{"n_layer": 21, "d_model": 160, "n_head": 2, "n_kv_head": 2, "head_dim": 64, "d_mlp": 640, "vocab_size": 8192, "activation": "tanh_gelu", "norm": "layernorm", "norm_place": "pre", "norm_eps": 1e-05, "positions": "learned", "qk_norm": true, "attn_scale": 0.125, "bias": "all", "tie_embeddings": true, "parallel_block": false, "init": "uniform", "init_std_qkv": 0.0374, "init_std_o": 0.0464, "init_std_up": 0.0535, "init_std_down": 0.0535, "optimizer": "adam_hyperball", "lr": 0.00879, "lr_mult_o": 1.33, "beta1": 0.9, "lr_head": 0.0063, "grad_clip": 1.0, "warmup_steps": 332, "schedule": "wsd", "decay_fraction": 1.0, "decay_shape": "linear", "final_lr_fraction": 0.05, "batch_tokens": [16384, 32768, 65536], "seq_len": 1024, "doc_mask": true, "train_tokens": 244500000, "steps": 7381, "dataset": "wikipedia_en"}
Each number is 128 + 32 x the weight over its row's rms, rounded and kept within 0 to 255. Layers, rows and columns count from 0. The size above them is the row's rms in percent of the matrix's.

# layer 2 MLP down (transposed), 640x160, rms 0.0535, rows 7-26, columns 80-159
size [132 104 103  92  78 108  90 131  76 115  73 126 105  75  69  83  62 116  77 109]
[[ 60  95 168 125  93 132 105 202 141 143 106 118 102 140 101 120 143  90  92 133 166 159 143 132  91 103 157  89 116 209 170 127 173 164 164 149  41 122 101 131 141  64 107 176  97  94  89 148 104 119 121 149 154  89  80  89 109 127 106 153 148 128 144 139 164 140 114 156 128 114 122 138 162 158 133 165 167 160 127  78]
 [ 95 140 110 187 140 178 151 184 150 133  84 187  36 107 171 120 144 120 156 152 170 132 133  83  77  72  76 148  87 142 101 140 141 134 160 122 151 128 104 116 111 134 119 112 144 133 137 125 130  87 141 142 107 132 132 123 136  87 132  73 147  97 186  92 138  65 105 142 143 187  90 157 143 110 121 146 118 146 123 134]
 [155 156 110 113 104 155 145 102 164 151  95 130 170 202 179 107  81 122 152 152 135 143 163  87 121 154 119 172 136 191 158  79  56 132 147 162  99 113 108  76  94  92 121 148 154 159 135 183 122 128 117 186 123 113 136 179 136 121 137  89 140 117  87 134  97 126 174 142 147 112 129 108  84 116 150 109  77 130 114 106]
 [142  47 112 163  62 112  52 127  78 141  73 183 147  90 109 133 111 170 114 122 108 113 161 130 152 180  93 155  61 170 124 130  66 147 177 135  91 146 167 164 118 144 119 137  96  95 172  89 108  89 124 180 172 116 142 158  82  99 173 102  94 126 152 155 141 160  86 120 105 153 140 138  96 112 118 152  85 160 160 127]
 [137 140 147 148 114 140 132 128 148 147 117  88 105 144 110 103 147 155 138 134 134 125 144 140  97 119 109 124 148 137 126 130 164 114 131  75 140 109 117 134 117 149 113 100 121 127 121 141 109 156 127 121 106 141 130 140 103 135 130 134 123 145 155 119 142 141 144 112 104 132 140 144 128  41  92 138 111 124 112 164]
 [174 166 161 125 125 126 120 187 129 183 112  42 152 161  80 156  99 127  72 144 142  89 143  81 190 181 122 133  89 114 154  93  74 133 153 140 122 102 100 165 149  65 105 137 117 115 211 162 106 180 114 158 114 126 171  90 150 124 144 154 148 109 117  72 146 172 146  88 131  98  92 223 122 117 166 100 139 156 152 129]
 [172 116 102 170  72 121 138 156 108 135 106  76 119  95 130 128 150 165 139 157 165  80 135 175 127 169 111 135 152 177 170 135  96 163 121 164 125 178 132 122  64 185 154 188 134 132 110 133 108 114 105 116 176 115 130  31  93 119 133  95 141 155  85 145 106 169 134 144  79 152  64 124 136 152  87  88 158 179 195 152]
 [137  65 124 123  94 177 136 125 151 196 105 152 176 170 126 103 123 105  94 134 111 174 148  79 132 135 115 166  98 170 104  95 105 179 134 177 117 115 132 108 143 108  95  86 145 153 183 118 101 116 145 144 112 186  92 162 100 140 144 161 127  96 172 152 105 108 150 132 105  97  82 153 106 143 134 149 106 142 116 115]
 [129 109 203 128 192 147 153  84 127 123 131 157 106  97 217 165 195  91 113 105 138 127 109 163 189  98 158 125  96 129 141 174 139  95 134 128  99 108 111 145 131 153  85 156 134 186 143 160 116 119 124 108 133 153 172  66 115 162 157 111  87  81 191 133 108 167 102 162 101 117  97 173 158 112  77  93  82 117 114 121]
 [139 142 176  84  90 148 132  95 164 170 100 143 113 168 184  46 130 111 132 151 190 134 137 158 162 126 118 178 160 193 170 131 145 120 118 166 103 155 102  62 136 124  92 114 140 168 139 168 186 121 133 153  93 123 106 128  99 104 139 146 142 112  83 137 111 139 125 106  96 112 128 123  96 177 153 100 137 118 110 119]
 [ 99 190 125  93 166 160 101  82  77 123  74 163 124 125 168 176 115 122 118 137 151  86  86 160 150 112 139 140 134  45  89 144 140 180 157 185 116 120 193 104 160 169 130 111 133 141 112 112 120 213  91 126 117 128 135 122 110 178 164  97  92 121 148 112  91 140  82 143 201 177  71 100 117 112  88  82 168 166 136 132]
 [ 93 154 131 194  90 164 187 148 151 107 108 151 133 165 155 169 112  92 131 198 115 108 145  71  81  86 122 194 120 126  91 129 186 136 157  99 137 116 160 107 156 202 141 144 119  96 123 155 130 118  84 194 152 133 101 173  80 113 131  61 115 123 149 128 127 110 131 123 133 102 130 133 142 105 156 196 126  89 157  59]
 [132 109  99  91 154 126 168 151 140 172 147 135 116 135 112  99 167 175 125 159 152 123 157 113 127 179 133 166  94 199 142 112  58 183 132 139 139 113 139 138 173  88  93  96 112 150 147 161 163 158 192 126 104 149 144  93 130 119 146 158 107  84 114  97 108 148 170 104  55 155 103 165 110 127 160 147 110 171 129  82]
 [140 221  79 122 159  75 143  64 106 150  91 148 141 153 120  98 202 123 118  87  71 103 149  93 165 193 143 172 151 167 125 197 123  98 142 207 176 130 105  87 138 153 142 148  91 144 167 125 157 120 150 160 145  67 145  72 138  89 148 128 175  93 120 116 110 113 162 141 141 125 128 198 111 126  96 100 167 126 139 142]
 [ 96 146 101 178 118 124 177 110 125 171 149 141 129 182 115 138 126  62 122  29 126  76 129 130 121 165 101 141 146  81 129 130 132 132  74 172 154 175 167 144 150 169 128 149 117 143 169  75  92  93 178 122  96 131 110 103 156 157  88 153 132 116 176  82 160 144 130 142 170 123 125 151 117 159 164  87 130 148 150 131]
 [150 154  99  96 124 151 135  70 110 148 188 101 252 121 133 172 149 131 138 148 155 134 155 112 157 176 129 113 123 177 137 127 135  91  58  70  78 103 119 114 157  98 111 152 154  94 165 143 145 167 103 149 111 163 151  53 110 153 160  98 128 153 127  94 152 141 149 163 106  93 144 190 127 124  70 149  60 173 161 132]
 [ 60 151  61 140 116 165 172 111 146  79 141 140  89 147 108 166  84 138  93 125  92  96  97 165 131  66 117 129  75 107 152 105  77 131 105 144 162 145 141 167 121 111 169 164 169  94  94  79 132 121 103 118 162 131 131  59 163 119 148 173 201  91 131 186 129  92 141 159 112 156  71  98 151 146 233 112 163 168 134  88]
 [117 132 139 156 133 157 148 132 162  93 136 114  75 103  92 162 119 139 135 153 102 128 155 148 122 123 109 142 107  51  85 135 147 144 169 120 132 105 168 159 155 162 131 142 113 112 113 111 122 121 134 184  90 166 131  93 132 166 121  99 174 106 164 129 105 118 121 123 140 124 111  92 101  82  92 139 119 136 129 136]
 [202 114 109 204 116 119 167 139  88 148  94 108 151  75 178 122  90 204  72 108 191 119 114 175 117 138  98  95  85 108 103 183 151 133 178  77 146 243  66  84 115 160 112 125 121 133 158 101 165  78 107 132 147 102 129  99 119 163 142  68 104 126  77 142 210 133 150 135 131 151 183  95 131 138 148 115 103 125 125 133]
 [117 166 128 125 134 114 147 120 139 121 152 114 108 136 113 152 157 151  89 156 117 125 161 136 110 142 151 166  85 136 134 125 129 166 126 126 162 126 175 160 174 140  77 163  81  75  84 105 130 155  94 170 188 157 181  66 184  96 120 187 152 128 182 136 109 129  83  82 169 154  98 166 122 144 138 126 126 184  72 102]]
# layer 2 MLP up, 640x160, rms 0.0536, rows 8-27, columns 80-159
size [105 101 107  69 106  92 107  87  98  79 107  92  85  94  90  92  91  86  95  95]
[[100 115 127 128 116 143 129 197 133  94 127  80  93 112 111 132 142 131 149 140 154 132 171  68 144 132 100 136 123 140 152 108  98 135 150 191 113 179 121 128  93  68 154 143 151 157 161 130 140 140  98 164  89  96 121 138 122 117 130 132 107 109  72  83 106 140 101  95 127 148 131 128 105 123 162 120 179 121 145  63]
 [140 113 114 191 124 146 167 163 102  96 122  40  92 108  94 160 159 132 132 179 183 124 161  94 122  73 129 187 103 130 134  92  86 153 196 169 147 135 120 123 127  89 113 117  35 112 114 117 147 113 116 166  95 132 190 122 156 124 134 160  66 157  65  89 115 146  78  99 126 154 221 155  64 110 168 164 142  88 164  83]
 [210 130 124 104  96 134 177 164  56  40  91 122 105  87  64 171  68 109 140 138 151 148 154 125 169 116 112  51 100 152 144 120  95 109 116 125 117 174 142 138 145 154 161 132 152 118 122 106 129 128 138 138 129 216 153 140 134 138  86 116 118 179 143  70  61 159 126 118 137 146 133 117 134  84 185 149 162 123 136 106]
 [105 122  61 108 100 127 194 166 109 125  91  65 137 106 134 200 110 146 126 156 105 154 103 102  92  25 139 132 125 137 109 130 130 137 138 150 108 139 142 166 132  92 174 123  61  69 173 105 107  85  37 129 105 103 127 109  95 115  78 119 166 133 149 117 111  83 115 145 134 154 137 134 146 153  99 107 135 111 143  91]
 [125  79 110 145  83 159 100 109 148 112 109  73 108 132 147 117 132 100 137 110 190 182 144 104 105 117  78 128  85 184 167 123 112 154 124 151 134 158 101  72 137 120 151 121 122  59 147 138 138 171 155 164 116  54 116 161 130 110 132 116 168 139 185 164  55 161  79 161 135 143 121 114 111  99 140 124 156 130 119 128]
 [152  87 169  87 131  88 113 140 163 128  79 112 120 163  92 164 132 184 155 159 141 114 114  87 132 105 124  93 170 139 143 119  63 174 130 149 163  97  74 128 170 136 121 180 116 173 105  95 139 100 142 136 146 201 111 169 113 116 186 108  82 132 143  71 135 131  76 141 134 161  98 141 116 126 149 122 104 116 137 124]
 [126  58 138 131 101 139 146 183  96 120  70 111  72  67  89 125 118  99  54  99 163 137 167  48 162 127 129 183  99 161 180 129  94 141 179 128 138 132 119 120 137 104 108 112 121 100 114 117 159 133 179 182 102  94 113 168  44 117 138 139 121 113 109 131  92 101  85 148 153 115 147 107 105 124 146 170 104 117 181  52]
 [106  82 151 163 112 116 152 157 176 115 106 128 132 163  79 149 187 112 105 114  91  90 106  97 154  88  99  94 163 126 177 103 111 144 158 128  67  68 112  35 199 136  58 112 138  83 127  91  96 149 137 129 152 155 184 125 132 148 134 132 150 105 157 122 124 103 122 121 157 159 144 148  98 129 110 133 118  89 144 100]
 [157 126 105 178 109 138 184 156 103 118 132  70  28  87  89 155 134 162  93 109 169 148 174 105 105  82 138 131 122 143 146  96  78 157 170 151 140 135 172 121 120 129 123 128  81  93 144 153 142 111 102 177 120 170 178 132 140 121  53 176 115 138 112  78 113  92  79 128 116 139 157 154  84  99 185 192 107 122 157  97]
 [139  71 161 141 131 165  93 163  97 128 110  94  76 117 120 157 142 176  80 126 116 151 185 116  90 114 142 119 125 104 138 158 116 104 227 108 112 176 100 152 128 115 162 106 143 128  93 178 171 128 160 130 103  64 124 145  91 110  80 119 146  71 120 120 145 132 112 143 160 109 140 151 144 133 220 134 105  96 122 105]
 [101 145 114 146  91 160 116 141  84 109 120 122 117 126 103 166 153 127 118 171 128 140 157 104 135 140  98 173 123 143 178 112  74  78 129 180 181 139 159 122 174  92 150 105  86 145 185 104 116 172 136 160  34 119 166 154 112 111 177 143  93 143  94  89  79 119 116  98 134 142 167 182  61 115 164 113 163  80 129 103]
 [118 131 127  98 138 176 173 110 144 110 125 100  73  77  87 113 133 164 102 157 112 188 162 126 115 125 116 161  68 128 152 132 118 107 188 175 110 120 191 104 124 103  85 133 130 115 148 169 136 158 125 173 112  90 124 161 122  95 120 130 159 106 110  94 165  59  80 123 120 187 178 162 109 128 199 175  46 118 174  80]
 [149 105  71 119 111  93 160 155  99  93 120 123 135  97  85 146 192 106 145 143 143 163 170  71 161 117  97  55 151 170 171 137 114 174 103 119  56 121  84 158 106  67 121  97 176  75 142 136 173 104 143 137 133 131 141 117 138 163 111 125 140 161 125  88 124 135 106 156  68 174 123 148 154 121  95 126 110 175  97 128]
 [161 102 108 128 101 172 197 110 106 115 109 146 127 134 146 114 103 145 121 120 160 137 132  95 126 148 142 179 131 115 165 152 111  90 106 131 113 173 148  85  88 112 121 170 180 172 166 136  97 163 136 135  99 128 102 181  69 137 153 103 180  94  75 140 127 142 144  51 153 116 119 174 147  83 136 139 167 113 166 122]
 [146 135 107 108 134  96 189 151 200 120 106  94 136  70 128 196 159 185 165 157 122 151 142 144  94 145 134 140 117 128 115 102 127 144 181 131 165 128 153 173 120  84 114 175  98 123 103 107 155  90 144 127  83 148 112 130 154 123 164 152 132 126  63 118 161 100 140 101 119 102 154 158 121  86 112 168  77 117 174 113]
 [162  85  87 135 135 102 213 166 157 152 102 112  95 111 124 194 113 148  68 107 128 153 113 126 137  79 147 133  99 172 200  81 116 186 149 143 100  87 162 184 147 114 143 142 107 101 193  99 111 106  66 153 116 146 154 129 126  76 138 147 168  92 111 120 136  60 137 120 109 101 120 128 105 123 108 119 140 105 159  96]
 [146 136  63 117 113 115 121 156  88  91 124  96 111  91  89 119 145 128 128 189 213 152 133 125 122 111 166 135  52 126 212  90 121 113 156 130 185 124 140 146 132  98 125 100  75 123 146 130 130 173 111 148 109 121 128 156  73  90  97 180 113  99 110 100 127  61  62  84 124 137 147 160 128 132 120 168 111 103 151  59]
 [159 105 151  75 115 164 120 126 114  98  97 127  95 163 113 126 149 195 106 104 179  90 119 134 135 111 133 140 100 151 195 153  80 117 119 130 160 175 138 113 118 135 109  87 155 178 130 104 170 163 161 136 120 141 125 170  84 140  92  81  89 102 113  92 123 139 126 140 122 191 170 120 137  98 131 143  72 101 131 127]
 [108 143 108 159 101 110 121 143 148  80 144 110 115 137  80 110 166 116 145 152 125 184 122 117 128 127 110 115  94 168 219  99  94 104 121 209 126 112 114 123 151 108 126 146  76  92 112 129 139 144 161 153  88 110 146 126 124  80  99 214 118 147 114 131 151  42  93 113  87 170 181 168 114  97 213 145 102 108 118  87]
 [147 140 108 102  74 161 104  87  67  61 121 141  85  76 118 160 157 122  87 157 169 118 142  67 151 122 147  60 102 164 113 154  89 176 104 148 151 122  75 149  66 151 102  84 132 189 175 183  90 147 140 150 156 107 154 142 120 174 142 131 159 146 110  49 126 146 124  82 171 156 149 137 138 113 108 160 180 155 107 101]]